Weights of a small transformer language model.
Size: width 160, 2 heads of 64 (1 for keys and values), vocabulary 2312.
Architecture: RMSNorm before each block, rotary positions, no biases in attention or MLP, untied embeddings.
Each number is 50 + 12 x the weight over its row's rms, rounded and kept within 0 to 99. Layers, rows and columns count from 0. The size before them is the row's rms in percent of the matrix's.

# down: layer 3 MLP down (transposed), 512x160, rms 0.0927, rows 415-443, columns 80-159
# gate: layer 3 MLP gate, 512x160, rms 0.302, rows 416-443, columns 80-159
# up: layer 3 MLP up, 512x160, rms 0.316, rows 416-443, columns 80-159
down415 085:60 50 12 47 43 47 45 50 37 54 35 65 36 40 46 67 59 47 59 62 45 43 57 38 38 57 78 60 40 39 46 40 44 25 54 49 45 66 45 38 56 59 60 72 60 62 62 47 30 49 61 53 52 59 55 39 63 46 56 37 52 57 53 51 68 51 58 50 57 43 24 45 14 52 57 22 47 41 51 40
gate416 097:55 47 28 38 36 36 82 33 58 59 46 53 56 43 77 44 35 61 59 38 35 53 61 61 67 41 54 58 45 47 60 34 45 66 73 46 50 55 37 55 39 45 31 34 45 57 49 59 47 26 39 36 50 44 51 35 43 45 57 60 58 69 58 44 31 61 50 55 54 59 52 31 69 36 47 67 26 49 52 35
up416 093:52 77 47 61 67 51 51 41 35 43 44 65 46 45 47 43 61 54 68 45 55 55 55 56 74 40 31 58 56 43 51 58 67 48 50 57 42 29 16 57 57 36 30 50 58 46 35 67 52 58 37 40 34 42 39 49 38 44 48 41 66 21 52 50 58 59 35 49 37 69 52 34 56 38 57 67 46 41 58 36
down416 097:64 49 60 54 44 65 41 52 41 50 63 36 63 57 45 54 46 35 53 43 53 62 41 31 49 52 51 46 61 65 46 56 37 59 54 47 57 59 33 48 54 31 47 61 38 58 72 45 54 65 52 31 35 62 42 43 32 37 41 22 61 33 23 31 32 40 55 58 30 27 60 54 55 60 51 46 51 52 54 34
gate417 104:42 45 63 59 69 75 61 46 32 55 37 55 54 61 35 44 55 49 65 22 42 64 59 39 52 40 55 69 34 65 71 40 39 32 51 78 55 46 47 25 40 57 41 36 37 46 38 63 49 58 65 60 44 59 42 20 42 56 51 37 55 61 59 57 54 44 83 42 50 73 64 57 62 39 32 53 56 59 49 55
up417 108:43 29 50 49 34 52 51 43 44 42 54 63 50 44 54 56 58 56 58 70 56 45 63 38 49 51 55 43 39 57 52 59 53 47 45 27 64 45 49 43 46 71 65 43 74 63 50 40 59 69 64 55 33 56 54 51 39 59 77 67 44 60 48 38 53 46 51 35 27 58 49 54 63 72 49 40 54 24 47 44
down417 103:36 50 66 52 54 40 37 31 80 59 46 52 62 68 39 47 53 29 39 68 47 53 48 48 37 61 75 41 55 45 43 50 27 51 61 76 61 56 60 52 44 32 69 57 43 72 47 45 67 48 43 41 41 50 33 65 53 52 51 56 45 48 58 52 57 69 53 50 54 40 35 41 74 42 46 75 33 57 62 72
gate418 101:60 66 50 34 40 44 28 43 37 65 39 55 74 42 54 52 40 33 51 57 64 73 40 42 42 55 39 47 40 76 49 62 36 51 45 55 43 33 49 57 51 65 44 47 52 50 37 44 54 48 37 59 47 55 44 39 52 66 59 47 85 83 70 34 54 22 61 59 54 61 50 48 63 37 42 57 58 63 49 37
up418 096:44 31 52 56 46 67 67 52 45 25 51 60 47 42 46 36 57 43 45 36 46 44 39 35 73 42 39 59 50 26 44 26 43 44 45 46 42 52 63 41 54 39 66 52 40 37 68 46 18 42 59 58 38 34 53 37 42 28 55 48 44 54 53 64 31 60 43 43 67 32 34 34 54 46 17 49 51 49 56 61
down418 099:29 51 55 59 58 62 41 55 55 58 50 52 48 56 50 70 75 58 52 63 53 34 58 39 46 54 51 38 36 42 48 64 44 38 48 57 58 51 55 59 51 45 38 43 63 56 56 45 48 50 63 64 59 56 62 46 49 49 57 55 74 35 66 23 48 31 48 59 43 70 52 52 57 37 46 48 69 47 29 53
gate419 099:30 44 53 67 46 55 47 30 53 48 38 75 73 37 41 57 57 47 51 49 28 41 65 48 27 49 60 59 54 68 52 48 57 43 45 42 59 38 56 59 48 50 54 38 48 36 63 23 50 57 75 32 67 49 53 37 46 30 53 47 30 46 52 62 63 33 62 30 58 34 59 75 56 50 53 44 52 55 46 62
up419 102:65 32 56 52 66 48 61 34 51 43 59 46 27 45 65 43 43 52 43 39 48 65 54 55 54 58 23 51 60 59 42 39 47 46 65 61 26 60 47 58 50 66 36 50 61 63 29 55 35 35 44 67 58 35 36 64 58 72 54 36 57 39 55 59 52 70 51 61 57 62 70 17 49 44 55 52 36 54 54 55
down419 098:47 57 57 49 41 64 53 37 49 54 66 35 25 31 31 41 56 43 52 49 68 58 64 47 30 63 54 47 41 57 60 59 46 52 44 51 69 43 52 50 42 76 56 53 50 21 79 36 51 49 67 66 41 58 42 61 59 35 55 56 59 61 51 54 46 58 41 33 34 53 32 42 68 42 32 48 72 60 73 59
gate420 104:49 45 70 34 16 59 41 23 42 47 40 55 51 60 40 38 40 52 58 43 42 41 31 50 33 40 55 72 45 58 58 58 38 50 66 55 55 40 42 60 61 27 46 52 44 48 72 28 61 45 55 27 41 45 47 35 35 65 44 70 46 39 35 42 45 69 58 49 77 48 42 44 66 59 52 61 50 59 60 69
up420 113:49 49 63 71 53 63 44 67 47 51 45 52 31 37 55 60 65 49 36 70 40 68 61 26 52 52 63 40 54 23 50 39 49 29 19 49 55 66 42 54 35 42 39 57 73 57 51 41 34 41 67 52 46 63 64 69 31 34 57 44 51 78 77 68 61 47 30 60 51 50 57 55 35 68 71 54 35 54 43 48
down420 112:30 51 53 53 68 59 38 57 75 32 17 39 40 57 76 52 66 43 47 69 43 63 43 35 53 53 49 43 39 53 62 40 43 42 51 59 59 40 42 26 50 38 48 64 68 37 50 56 33 55 40 61 59 70 61 48 67 43 68 46 53 46 46 23 55 50 30 45 64 51 59 32 51 42 40 54 26 26 39 47
gate421 097:66 62 57 32 40 41 60 68 58 48 53 68 79 71 30 75 31 46 41 40 22 31 41 38 48 47 57 55 50 42 32 62 24 64 68 54 57 51 52 60 56 33 51 41 38 55 60 55 40 50 63 44 49 36 45 41 43 51 59 67 57 59 55 54 56 38 66 43 55 38 57 48 61 54 53 45 44 62 32 40
up421 092:60 44 73 50 54 38 64 47 65 44 56 72 49 56 26 48 31 41 38 55 30 38 31 65 36 44 76 54 44 39 44 39 31 68 63 67 62 56 53 42 59 44 63 46 53 51 68 55 48 32 42 48 58 55 47 52 48 44 45 57 53 68 64 52 44 41 60 49 57 62 43 51 45 44 50 65 49 43 36 49
down421 095:58 59 55 46 30 44 35 69 50 73 47 55 85 48 65 51 70 43 57 48 55 54 48 42 37 53 46 63 30 62 62 56 39 65 55 52 41 66 47 83 52 54 58 46 35 66 34 65 55 38 54 59 48 47 35 60 76 42 63 62 47 62 51 56 52 46 75 35 54 37 58 47 53 47 41 62 48 58 63 44
gate422 106:46 62 64 48 16 58 41 44 42 60 63 51 47 55 39 43 49 74 57 42 10 50 51 42 68 52 56 55 59 60 64 49 35 54 61 57 42 58 60 40 21 55 62 40 64 51 35 28 63 37 51 55 57 49 33 37 32 50 64 50 35 61 55 58 48 48 43 33 37 56 59 54 58 35 44 47 36 56 58 44
up422 105:46 49 45 45 48 54 42 89 39 54 29 63 34 45 58 40 52 61 31 35 57 55 43 49 55 26 43 39 45 55 34 45 26 37 45 34 42 49 66 70 45 32 48 40 35 44 44 43 59 67 64 43 49 50 41 30 49 66 72 81 48 54 44 34 45 44 46 42 53 62 33 44 64 57 47 33 78 37 56 50
down422 106:46 51 45 59 39 38 64 53 52 38 68 72 61 23 39 32 46 42 47 44 62 71 50 56 55 26 61 39 60 73 33 55 55 57 53 39 46 70 50 61 35 72 44 56 59 47 50 46 52 51 45 29 47 61 50 40 42 48 43 61 41 79 57 48 54 56 42 60 53 64 38 84 43 67 60 50 62 54 58 56
gate423 096:52 37 68 52 91 54 73 41 27 49 50 45 41 44 25 70 69 38 57 53 28 74 69 62 42 52 35 61 35 34 47 69 47 52 44 62 52 41 63 61 39 43 55 53 54 55 45 55 37 49 57 34 43 75 59 49 50 14 71 33 28 64 50 66 58 89 62 33 54 60 55 52 53 40 44 62 43 46 43 52
up423 090:51 45 62 46 90 49 65 56 31 43 61 59 37 62 43 67 57 49 64 74 28 68 63 33 52 66 37 54 38 44 50 41 23 59 53 55 41 48 63 57 77 53 79 47 50 56 40 55 47 50 57 40 43 71 61 55 61 17 46 48 36 58 35 39 43 79 63 39 58 60 42 37 42 32 40 43 49 64 39 42
down423 092:89 42 46 46 55 37 64 49 35 38 58 52 51 46 33 52 52 55 45 40 39 63 38 59 30 48 43 22 59 50 54 52 38 43 53 55 33 42 43 63 53 58 48 45 68 56 40 54 58 50 21 63 52 55 57 34 59 34 65 52 51 61 63 41 33 46 41 61 62 46 48 65 59 38 55 58 48 43 55 55
gate424 107:58 57 55 40 42 59 57 43 71 51 75 46 52 39 49 49 53 44 70 78 46 45 58 62 49 44 59 36 40 59 38 50 25 62 32 41 41 37 52 50 64 46 38 60 51 54 54 26 56 47 67 71 49 53 36 44 57 46 50 77 62 54 27 41 59 46 40 58 34 58 69 64 43 53 60 23 65 54 33 64
up424 109:49 36 50 47 73 41 72 51 50 66 61 22 52 60 64 57 76 32 37 51 44 57 29 49 47 40 43 45 30 50 37 45 57 45 60 14 64 52 49 55 50 50 39 72 49 43 56 35 44 37 74 39 38 58 46 70 58 61 52 53 47 53 41 39 40 66 34 57 54 68 58 58 58 41 52 29 39 59 54 39
down424 109:49 62 75 59 44 54 61 56 63 57 49 35 51 47 48 47 39 31 61 99 51 39 80 52 34 58 44 74 57 39 45 51 48 60 65 59 52 63 64 33 54 49 54 57 49 36 72 48 37 49 50 72 31 56 58 51 77 27 45 50 76 36 25 55 46 35 56 42 70 58 28 62 51 53 57 50 60 66 53 74
gate425 097:53 43 46 33 49 44 57 78 51 53 58 60 49 44 61 71 44 66 45 63 24 65 48 30 52 55 36 55 32 58 50 60 52 61 43 55 51 60 69 54 53 41 36 17 56 41 62 42 78 54 58 55 29 33 61 67 48 68 42 56 42 74 37 60 49 57 54 56 39 47 60 53 47 39 46 46 30 63 52 53
up425 105:46 59 26 61 46 70 41 22 34 47 69 25 54 53 53 62 47 48 46 47 47 65 60 60 65 39 67 66 57 32 68 59 48 43 45 56 70 49 36 51 59 47 61 54 57 70 42 74 47 42 25 50 65 73 46 52 52 55 61 48 61 50 39 49 18 49 61 52 26 53 60 41 40 35 56 55 57 53 62 37
down425 102:14 57 29 54 43 68 72 47 51 39 58 42 59 50 28 42 50 72 23 33 36 44 40 44 48 58 66 41 68 54 44 48 73 41 26 53 53 46 42 48 36 46 47 70 61 48 43 36 57 44 51 52 41 52 52 45 53 80 63 71 58 61 51 37 21 70 64 48 34 44 75 38 46 33 40 69 61 69 46 59
gate426 095:63 47 52 35 66 67 38 25 67 42 45 53 27 62 28 43 47 50 75 59 51 52 36 46 45 41 47 41 49 40 47 46 24 61 63 45 49 41 50 41 72 52 74 49 45 32 53 61 52 45 50 51 49 61 42 51 42 21 48 59 50 38 35 58 43 51 43 29 64 38 51 68 56 42 43 35 55 55 46 42
up426 096:46 48 45 59 45 60 44 38 47 56 64 67 76 48 52 46 49 60 41 68 35 67 45 51 50 57 35 37 48 49 70 41 77 39 35 70 77 49 53 49 48 50 55 50 41 39 46 38 34 48 46 42 53 52 63 50 51 50 38 37 43 80 40 63 48 37 41 61 41 60 47 53 44 54 42 63 36 46 48 36
down426 094:71 50 37 35 77 51 76 42 63 55 54 57 52 49 47 63 57 41 48 57 50 52 58 47 42 49 45 42 46 48 77 54 36 38 29 53 46 40 65 55 52 75 53 48 48 70 43 52 41 37 57 50 46 36 63 70 47 43 62 54 33 63 43 42 42 74 56 61 47 35 49 67 39 54 76 54 23 56 61 44
gate427 095:41 55 40 20 63 52 39 37 41 85 63 51 43 51 50 58 50 53 51 78 50 72 49 69 43 53 39 72 51 50 45 54 47 43 39 47 55 47 61 39 34 70 58 13 54 48 48 52 58 59 61 66 65 31 64 40 46 31 56 39 45 58 43 38 38 43 43 52 33 68 56 34 39 48 38 49 31 60 49 47
up427 097:69 43 62 41 53 59 72 84 49 28 41 66 56 35 38 38 44 60 41 38 49 15 45 37 59 41 58 46 34 57 35 46 49 33 46 52 38 48 48 42 51 41 34 44 43 42 60 40 52 47 69 22 44 61 45 61 63 62 51 54 49 44 68 40 72 43 59 49 47 34 50 62 67 64 53 59 45 51 52 60
down427 093:47 42 48 72 64 41 53 48 46 31 47 73 33 41 67 80 55 26 55 47 47 43 36 48 50 53 46 46 49 51 51 39 60 31 47 48 40 55 62 23 38 64 43 43 49 50 65 76 53 48 49 59 44 45 39 56 57 47 30 44 65 27 35 55 62 51 62 38 41 52 46 41 63 48 54 75 41 31 54 47
gate428 096:53 46 66 32 33 62 46 39 32 43 62 53 35 63 43 69 50 39 46 75 44 29 47 66 31 32 70 45 49 55 37 42 53 44 44 48 60 65 57 38 65 32 40 43 34 62 57 43 35 52 47 62 40 68 47 46 70 59 53 50 36 56 65 48 28 80 42 58 56 38 44 36 32 27 34 47 61 34 63 52
up428 096:45 58 31 62 61 42 54 35 71 49 33 44 57 42 71 53 68 33 59 37 62 77 46 26 32 60 35 60 66 45 60 38 53 40 41 35 43 35 41 53 53 62 44 56 63 48 41 58 49 30 59 47 66 40 42 43 40 44 38 49 51 48 43 53 67 21 49 39 64 63 48 53 54 63 61 52 49 62 45 61
down428 096:67 69 57 63 56 24 40 47 50 45 45 61 56 24 29 50 65 44 40 48 73 78 68 43 67 73 47 51 38 47 58 61 52 52 49 32 58 50 31 52 41 67 63 43 81 54 51 66 53 52 53 42 58 68 55 44 59 37 62 55 56 41 56 57 46 27 54 30 31 52 63 52 62 74 55 42 67 78 42 43
gate429 107:39 56 59 57 17 64 37 33 59 50 48 50 50 82 55 52 37 66 29 52 51 44 67 57 36 42 43 64 37 55 22 48 53 44 45 39 53 36 61 34 58 43 78 48 63 50 43 31 71 56 62 71 61 63 53 56 44 37 48 60 39 50 42 43 34 45 35 30 32 44 59 60 40 49 59 50 45 33 48 42
up429 102:53 62 59 53 43 67 41 58 63 53 46 59 48 73 55 38 29 54 63 49 19 34 45 55 65 52 63 46 55 62 44 63 31 62 33 43 43 27 43 55 64 55 41 40 60 37 28 69 51 45 55 40 69 53 49 33 55 47 51 53 53 64 45 40 63 73 36 17 28 57 54 61 55 62 49 45 58 30 44 54
down429 102:49 39 50 69 29 43 50 69 58 64 54 68 59 74 58 27 55 66 36 49 56 53 67 46 64 56 57 60 37 57 62 50 41 50 46 46 52 47 43 43 52 37 58 35 48 58 44 51 70 45 48 35 49 58 58 52 60 44 63 49 66 26 55 45 67 47 54 58 46 58 74 48 28 59 46 51 49 43 52 48
gate430 088:36 49 53 48 46 47 62 52 44 48 47 55 44 44 54 35 54 48 40 64 71 51 52 47 60 47 44 30 23 61 49 58 54 69 62 58 37 60 50 38 53 64 53 45 59 42 62 57 53 86 53 49 53 45 56 35 57 31 69 55 53 53 80 49 28 57 47 25 53 49 63 74 44 76 48 44 61 64 41 36
up430 083:46 75 47 35 64 33 52 52 29 69 53 43 61 41 55 80 57 34 40 26 38 52 67 44 70 42 64 63 46 32 41 50 55 52 25 60 38 66 45 51 60 62 57 47 51 51 34 40 57 41 55 58 41 47 25 49 54 68 67 52 36 53 35 39 51 66 38 62 55 61 30 22 56 48 29 62 65 37 69 59
down430 090:39 53 44 27 55 48 38 31 52 52 52 69 54 71 46 58 51 33 55 48 51 58 69 52 57 53 64 39 45 31 66 27 46 34 17 49 43 62 54 41 50 44 59 50 33 48 58 40 63 40 53 78 64 59 57 48 53 46 70 51 38 56 50 50 66 49 49 53 58 49 45 48 60 34 47 60 51 24 42 51
gate431 102:51 46 49 20 30 40 51 54 87 33 45 59 39 41 49 41 49 44 61 61 45 44 61 47 67 59 57 36 63 48 45 52 52 47 56 42 48 27 46 37 47 58 49 28 71 71 41 46 67 38 44 56 47 29 50 34 40 51 35 36 50 69 50 54 40 49 48 36 55 72 68 78 56 66 29 47 59 40 40 47
up431 105:40 45 79 65 16 57 19 35 71 53 27 54 66 55 66 68 51 69 67 45 38 45 62 59 46 35 58 42 31 48 66 49 60 60 52 41 46 55 52 29 39 58 54 29 63 60 45 32 52 50 48 53 49 56 54 45 42 66 63 58 44 38 74 53 48 55 39 50 53 64 47 67 31 38 40 47 38 35 58 28
down431 104:42 54 60 28 47 48 65 57 44 54 31 50 55 50 47 50 56 33 52 41 52 44 61 55 78 64 32 46 27 34 68 41 32 47 49 62 60 45 35 37 43 52 38 44 54 66 59 35 43 53 31 68 43 56 58 33 27 51 48 51 59 56 67 41 63 59 54 53 49 69 77 67 45 66 60 32 59 47 46 41
gate432 097:38 54 55 59 62 63 62 62 39 60 37 62 33 53 45 57 55 38 45 72 47 10 44 47 37 54 57 66 38 62 44 53 46 38 68 45 36 49 48 34 61 63 42 60 76 63 44 46 46 32 27 37 45 48 36 37 26 38 54 57 57 39 51 60 41 57 60 24 53 60 55 52 52 41 35 37 51 55 56 28
up432 096:64 65 65 64 35 46 23 47 49 46 51 49 68 29 81 46 58 70 39 23 53 66 54 40 71 38 39 54 42 33 48 59 61 85 39 61 48 55 39 66 42 64 34 62 59 53 62 60 50 55 80 63 48 48 54 58 80 72 50 43 57 57 52 48 35 58 56 46 62 48 46 33 43 49 25 45 56 41 54 61
down432 097:75 43 49 48 18 50 28 36 66 49 43 51 48 53 36 54 57 54 44 48 47 74 86 27 65 40 60 48 51 50 56 38 31 56 46 37 39 53 41 54 60 50 57 46 28 60 49 68 49 60 67 58 34 32 53 51 55 47 42 31 37 56 44 39 58 49 51 48 54 58 48 37 51 20 38 38 46 47 45 63
gate433 101:81 63 50 38 62 33 58 57 37 48 45 43 25 54 40 40 57 47 40 48 40 51 55 34 48 46 37 48 25 32 43 24 48 50 57 39 52 56 71 42 61 46 63 42 38 62 65 53 38 25 57 47 49 19 42 44 58 41 51 23 39 60 58 38 42 60 55 26 34 56 39 43 51 49 52 48 38 37 44 60
up433 104:60 56 49 57 36 51 55 29 43 47 48 37 62 59 50 44 52 36 42 50 37 68 60 32 56 46 67 55 33 47 38 40 62 47 30 53 51 39 66 49 66 38 69 46 57 48 56 32 31 76 61 49 43 45 42 41 64 29 58 20 38 39 59 45 55 56 41 54 41 48 57 45 57 54 44 47 57 49 27 59
down433 103:38 61 42 45 54 52 51 38 52 45 68 50 64 42 54 57 44 59 61 66 50 38 42 59 69 57 71 58 67 72 50 50 56 64 19 47 70 48 48 62 51 69 41 58 52 66 55 44 56 43 45 25 43 45 55 44 59 42 59 38 41 56 41 45 47 57 47 69 50 47 64 63 41 56 44 36 72 54 48 50
gate434 107:69 44 53 69 56 62 62 53 41 47 49 81 45 56 56 44 45 31 53 49 52 50 53 55 67 46 71 55 41 28 59 45 29 37 54 54 44 43 42 35 37 46 54 60 63 56 33 35 39 49 61 58 50 55 68 49 45 57 39 60 37 56 31 35 43 68 62 46 50 36 62 57 45 66 57 43 65 48 52 62
up434 110:37 47 55 33 50 71 48 46 36 49 56 50 53 58 56 67 68 48 57 40 31 45 52 61 50 53 59 48 65 71 53 56 64 54 54 55 61 41 64 53 48 50 49 52 39 57 46 51 58 48 62 49 57 61 45 35 47 59 65 57 72 16 66 46 80 49 43 61 43 56 52 53 58 59 42 72 63 52 41 60
down434 107:73 25 36 39 35 71 58 53 31 31 56 65 50 43 59 58 55 63 64 42 39 36 49 42 62 76 52 47 43 12 52 40 31 52 56 82 35 45 52 52 52 51 35 35 45 50 40 55 41 52 40 44 59 58 46 47 47 52 45 60 52 47 52 39 54 48 58 42 41 42 62 52 38 24 61 48 50 51 32 52
gate435 110:60 67 44 44 49 49 61 57 52 48 49 57 41 32 68 50 68 56 41 39 48 51 66 39 71 61 61 47 42 51 51 73 59 80 63 47 50 55 38 57 48 40 60 35 53 36 26 46 48 61 54 53 42 37 24 39 47 55 64 56 34 48 44 41 39 31 49 38 36 39 44 61 70 36 71 49 41 29 52 34
up435 115:51 39 57 30 48 68 35 59 54 60 37 49 58 69 40 40 74 53 48 39 47 55 40 46 35 39 34 52 50 40 49 16 38 38 50 55 62 43 48 53 62 51 64 45 46 49 56 41 46 24 33 52 75 64 82 41 42 51 58 54 43 54 55 40 35 55 40 44 51 47 47 51 36 66 43 49 64 41 38 58
down435 105:62 66 44 49 39 37 46 43 56 38 19 42 42 48 79 52 58 36 34 47 33 47 58 47 64 29 66 58 35 26 48 58 34 48 44 44 60 47 47 60 41 49 28 44 70 25 64 46 58 37 53 50 61 56 60 45 29 64 52 54 57 53 59 57 58 52 44 54 37 58 43 49 41 42 63 52 58 53 41 60
gate436 104:53 64 46 49 29 66 49 25 54 71 24 51 54 58 58 73 56 37 71 63 70 56 48 52 32 74 54 61 37 51 63 68 43 34 53 54 43 41 43 53 50 46 35 40 63 46 54 48 67 74 40 37 29 52 48 59 39 45 59 67 35 49 35 49 55 45 48 35 53 42 56 50 56 53 62 65 42 19 60 55
up436 103:69 53 49 63 49 50 52 58 50 45 38 50 40 42 57 54 51 48 64 49 42 37 56 42 75 57 62 45 60 50 33 44 78 53 68 63 75 30 39 45 64 35 45 28 57 43 38 58 58 47 59 46 55 58 69 61 29 50 54 62 61 67 67 23 55 32 51 41 59 52 38 45 55 32 52 25 56 41 56 55
down436 104:54 44 46 81 44 43 51 75 63 46 39 94 57 63 29 50 39 43 55 45 44 62 56 38 51 54 49 39 74 49 45 55 35 60 66 45 61 57 59 24 37 44 60 50 45 40 50 46 53 41 42 61 39 62 77 55 40 70 44 53 51 47 35 46 51 45 47 57 45 47 46 20 66 49 40 55 48 43 35 63
gate437 101:42 66 37 66 74 58 39 62 58 44 39 25 19 45 64 69 54 33 49 64 49 60 45 58 50 81 56 57 63 60 58 61 76 59 53 62 47 46 57 63 52 56 30 20 41 66 59 54 56 57 59 43 56 51 40 65 57 51 43 33 59 50 48 32 45 43 34 62 73 47 31 51 70 38 63 39 57 29 68 49
up437 101:38 33 42 46 27 41 63 47 69 53 47 36 49 64 43 58 43 49 53 50 38 27 61 39 51 41 74 51 56 46 62 42 33 40 47 61 45 52 56 55 41 62 55 61 52 44 57 42 58 37 42 57 51 47 37 46 65 38 59 31 48 48 69 51 47 25 39 53 65 48 39 66 44 57 50 55 53 63 46 51
down437 098:45 43 63 49 56 57 62 42 63 40 61 61 49 41 36 46 51 30 53 53 42 35 75 42 68 58 55 51 44 35 46 25 55 45 39 69 47 54 27 69 25 57 32 40 71 36 26 48 46 55 50 14 42 61 37 56 72 38 36 49 52 52 52 59 47 52 46 46 39 54 49 34 62 42 36 45 48 46 62 58
gate438 108:54 57 59 55 37 53 39 41 42 52 44 47 67 68 25 72 43 50 55 34 41 54 56 64 42 61 55 50 60 47 38 50 37 32 67 49 41 46 54 52 45 54 50 55 50 72 52 32 58 61 36 56 53 73 35 60 26 43 62 88 29 49 70 46 72 49 37 45 30 58 62 49 35 51 52 54 52 59 28 48
up438 113:45 45 25 31 69 45 37 62 57 42 60 64 70 61 50 53 39 51 22 35 46 45 40 49 50 33 44 50 50 38 54 53 53 65 37 56 31 40 52 52 56 56 58 58 50 30 49 61 46 55 79 58 81 36 50 59 48 47 27 56 46 57 38 49 31 60 64 50 53 19 41 57 39 31 46 58 63 71 40 41
down438 105:41 37 42 47 60 62 65 20 45 73 52 40 39 51 22 51 47 43 48 50 51 35 40 35 35 39 30 56 36 24 49 47 55 62 50 80 47 29 50 59 41 56 45 66 62 37 53 71 71 62 33 42 53 67 58 55 41 39 58 33 40 65 62 59 54 77 44 49 30 38 52 65 43 45 59 39 48 59 45 52
gate439 097:49 65 47 48 46 46 26 67 61 41 50 49 54 48 50 79 70 53 53 42 60 54 69 48 62 63 75 51 55 37 56 61 54 43 62 42 52 38 51 44 19 48 60 55 31 39 36 31 70 45 46 55 49 68 63 53 28 52 57 55 45 50 75 29 72 42 52 69 74 58 37 46 48 37 50 55 46 49 55 30
up439 102:62 60 52 38 43 34 27 76 45 44 35 53 59 55 57 81 53 53 47 68 56 59 71 67 68 66 63 47 43 70 52 47 61 28 43 59 46 45 70 68 29 68 48 49 44 47 44 46 66 58 32 27 46 70 63 58 41 62 60 56 42 64 59 56 57 35 57 61 63 51 57 47 50 53 49 38 39 52 72 36
down439 102:57 31 54 43 52 68 47 45 49 68 49 47 56 42 55 28 45 41 67 25 58 39 31 59 50 38 36 27 52 55 63 54 29 49 61 51 37 35 59 50 63 59 45 55 46 86 37 50 54 48 41 54 43 56 56 42 77 51 48 37 48 51 42 70 41 59 33 40 39 48 63 65 28 54 62 70 52 59 48 56
gate440 107:52 66 31 49 64 40 60 49 38 56 62 44 54 41 53 55 21 51 57 38 33 47 58 55 70 37 46 56 47 62 51 61 51 67 43 47 63 55 57 45 34 32 53 42 61 52 32 44 48 49 73 50 66 58 50 49 55 55 66 42 46 64 44 50 64 69 45 47 50 54 77 50 79 46 54 56 71 50 56 57
up440 097:34 56 73 58 65 35 40 55 49 66 66 56 48 54 41 60 67 44 30 62 64 34 68 35 48 53 65 40 43 51 50 55 30 39 58 44 32 55 30 61 53 61 59 66 33 75 33 75 48 40 27 50 49 55 54 73 49 68 42 37 37 64 31 49 52 33 54 37 66 40 38 55 34 54 55 22 49 58 58 46
down440 104:66 57 38 79 37 55 48 43 28 20 38 50 32 73 46 41 28 51 50 41 36 54 30 51 46 43 47 39 63 52 50 26 69 33 44 42 36 60 54 55 57 52 49 35 21 43 55 47 77 36 29 51 50 47 46 62 54 36 57 63 47 57 39 68 48 40 66 32 28 37 51 54 32 40 47 36 60 33 46 53
gate441 093:60 44 49 52 46 54 60 64 78 34 40 39 52 41 60 61 53 51 46 76 51 51 37 59 28 54 58 71 50 32 37 48 60 65 50 31 47 48 54 28 57 63 31 34 39 60 72 78 69 49 64 55 52 48 47 68 21 50 53 58 52 42 59 34 27 73 56 53 45 37 43 40 46 57 49 79 47 55 31 60
up441 098:38 31 31 60 55 31 45 47 17 50 53 68 48 66 49 41 48 46 40 43 40 67 55 45 55 40 25 66 25 62 46 43 47 41 42 47 54 64 32 66 47 38 57 51 57 60 41 49 34 44 58 46 24 52 43 31 70 51 28 53 63 33 44 74 70 51 22 46 48 79 63 52 40 41 49 48 69 48 68 40
down441 095:45 55 71 44 53 47 28 37 61 55 56 59 45 49 40 46 44 51 45 50 55 69 78 57 37 54 35 39 49 37 46 48 31 55 47 59 55 48 72 42 39 40 55 64 51 42 46 22 41 50 46 48 67 53 72 57 41 47 35 50 38 64 56 49 73 32 66 51 74 36 54 44 26 55 35 25 63 21 49 40
gate442 100:73 47 25 41 51 48 66 53 37 63 52 59 64 64 49 44 50 43 32 70 56 57 60 44 56 44 51 41 37 45 72 54 28 47 39 63 55 31 53 44 43 27 39 54 32 69 58 60 51 71 68 66 25 40 73 52 54 59 38 66 54 58 60 58 78 65 55 40 38 43 38 26 72 41 62 38 65 60 44 52
up442 102:43 36 48 38 78 57 36 50 50 41 36 29 80 40 44 37 57 46 50 50 63 63 58 51 25 48 62 56 33 40 48 50 37 56 27 46 53 37 29 47 45 54 55 74 70 43 29 39 63 70 51 31 57 40 51 48 48 44 39 35 44 68 53 64 46 66 47 22 43 55 34 62 60 36 58 51 49 61 46 49
down442 100:47 52 46 53 39 37 50 48 55 77 58 54 44 57 60 62 39 36 67 50 56 57 60 27 59 51 60 45 58 52 39 33 54 63 54 26 64 47 68 65 51 73 64 40 33 40 40 40 38 45 52 57 38 60 49 56 50 41 49 37 47 50 56 28 56 35 54 51 69 72 49 57 49 78 56 13 29 47 57 54
gate443 100:45 53 71 38 36 48 69 51 54 41 70 40 79 52 66 49 36 48 57 39 61 55 47 59 72 41 53 42 62 37 45 60 55 56 69 58 51 41 45 47 42 33 49 40 43 59 56 49 38 58 13 49 38 37 66 41 37 29 48 78 57 50 58 48 67 54 41 65 55 53 46 60 42 62 15 48 25 38 59 45
up443 101:41 29 33 44 41 48 74 48 57 59 50 62 44 74 59 51 55 67 43 35 40 40 83 57 38 54 47 43 45 53 51 44 56 71 34 63 56 62 36 49 38 49 30 55 57 47 65 45 36 51 64 51 59 89 21 27 58 64 43 34 57 66 45 52 66 19 59 54 66 51 63 42 87 45 48 49 33 60 59 44
down443 100:39 57 48 33 39 56 86 53 51 71 31 68 41 64 48 66 54 60 47 30 38 57 48 51 31 62 63 53 62 47 76 39 45 64 26 65 53 44 61 50 41 40 32 34 73 50 63 49 64 38 65 25 52 57 47 30 72 66 37 63 57 44 46 35 37 52 56 48 58 23 60 35 55 49 57 37 47 67 36 63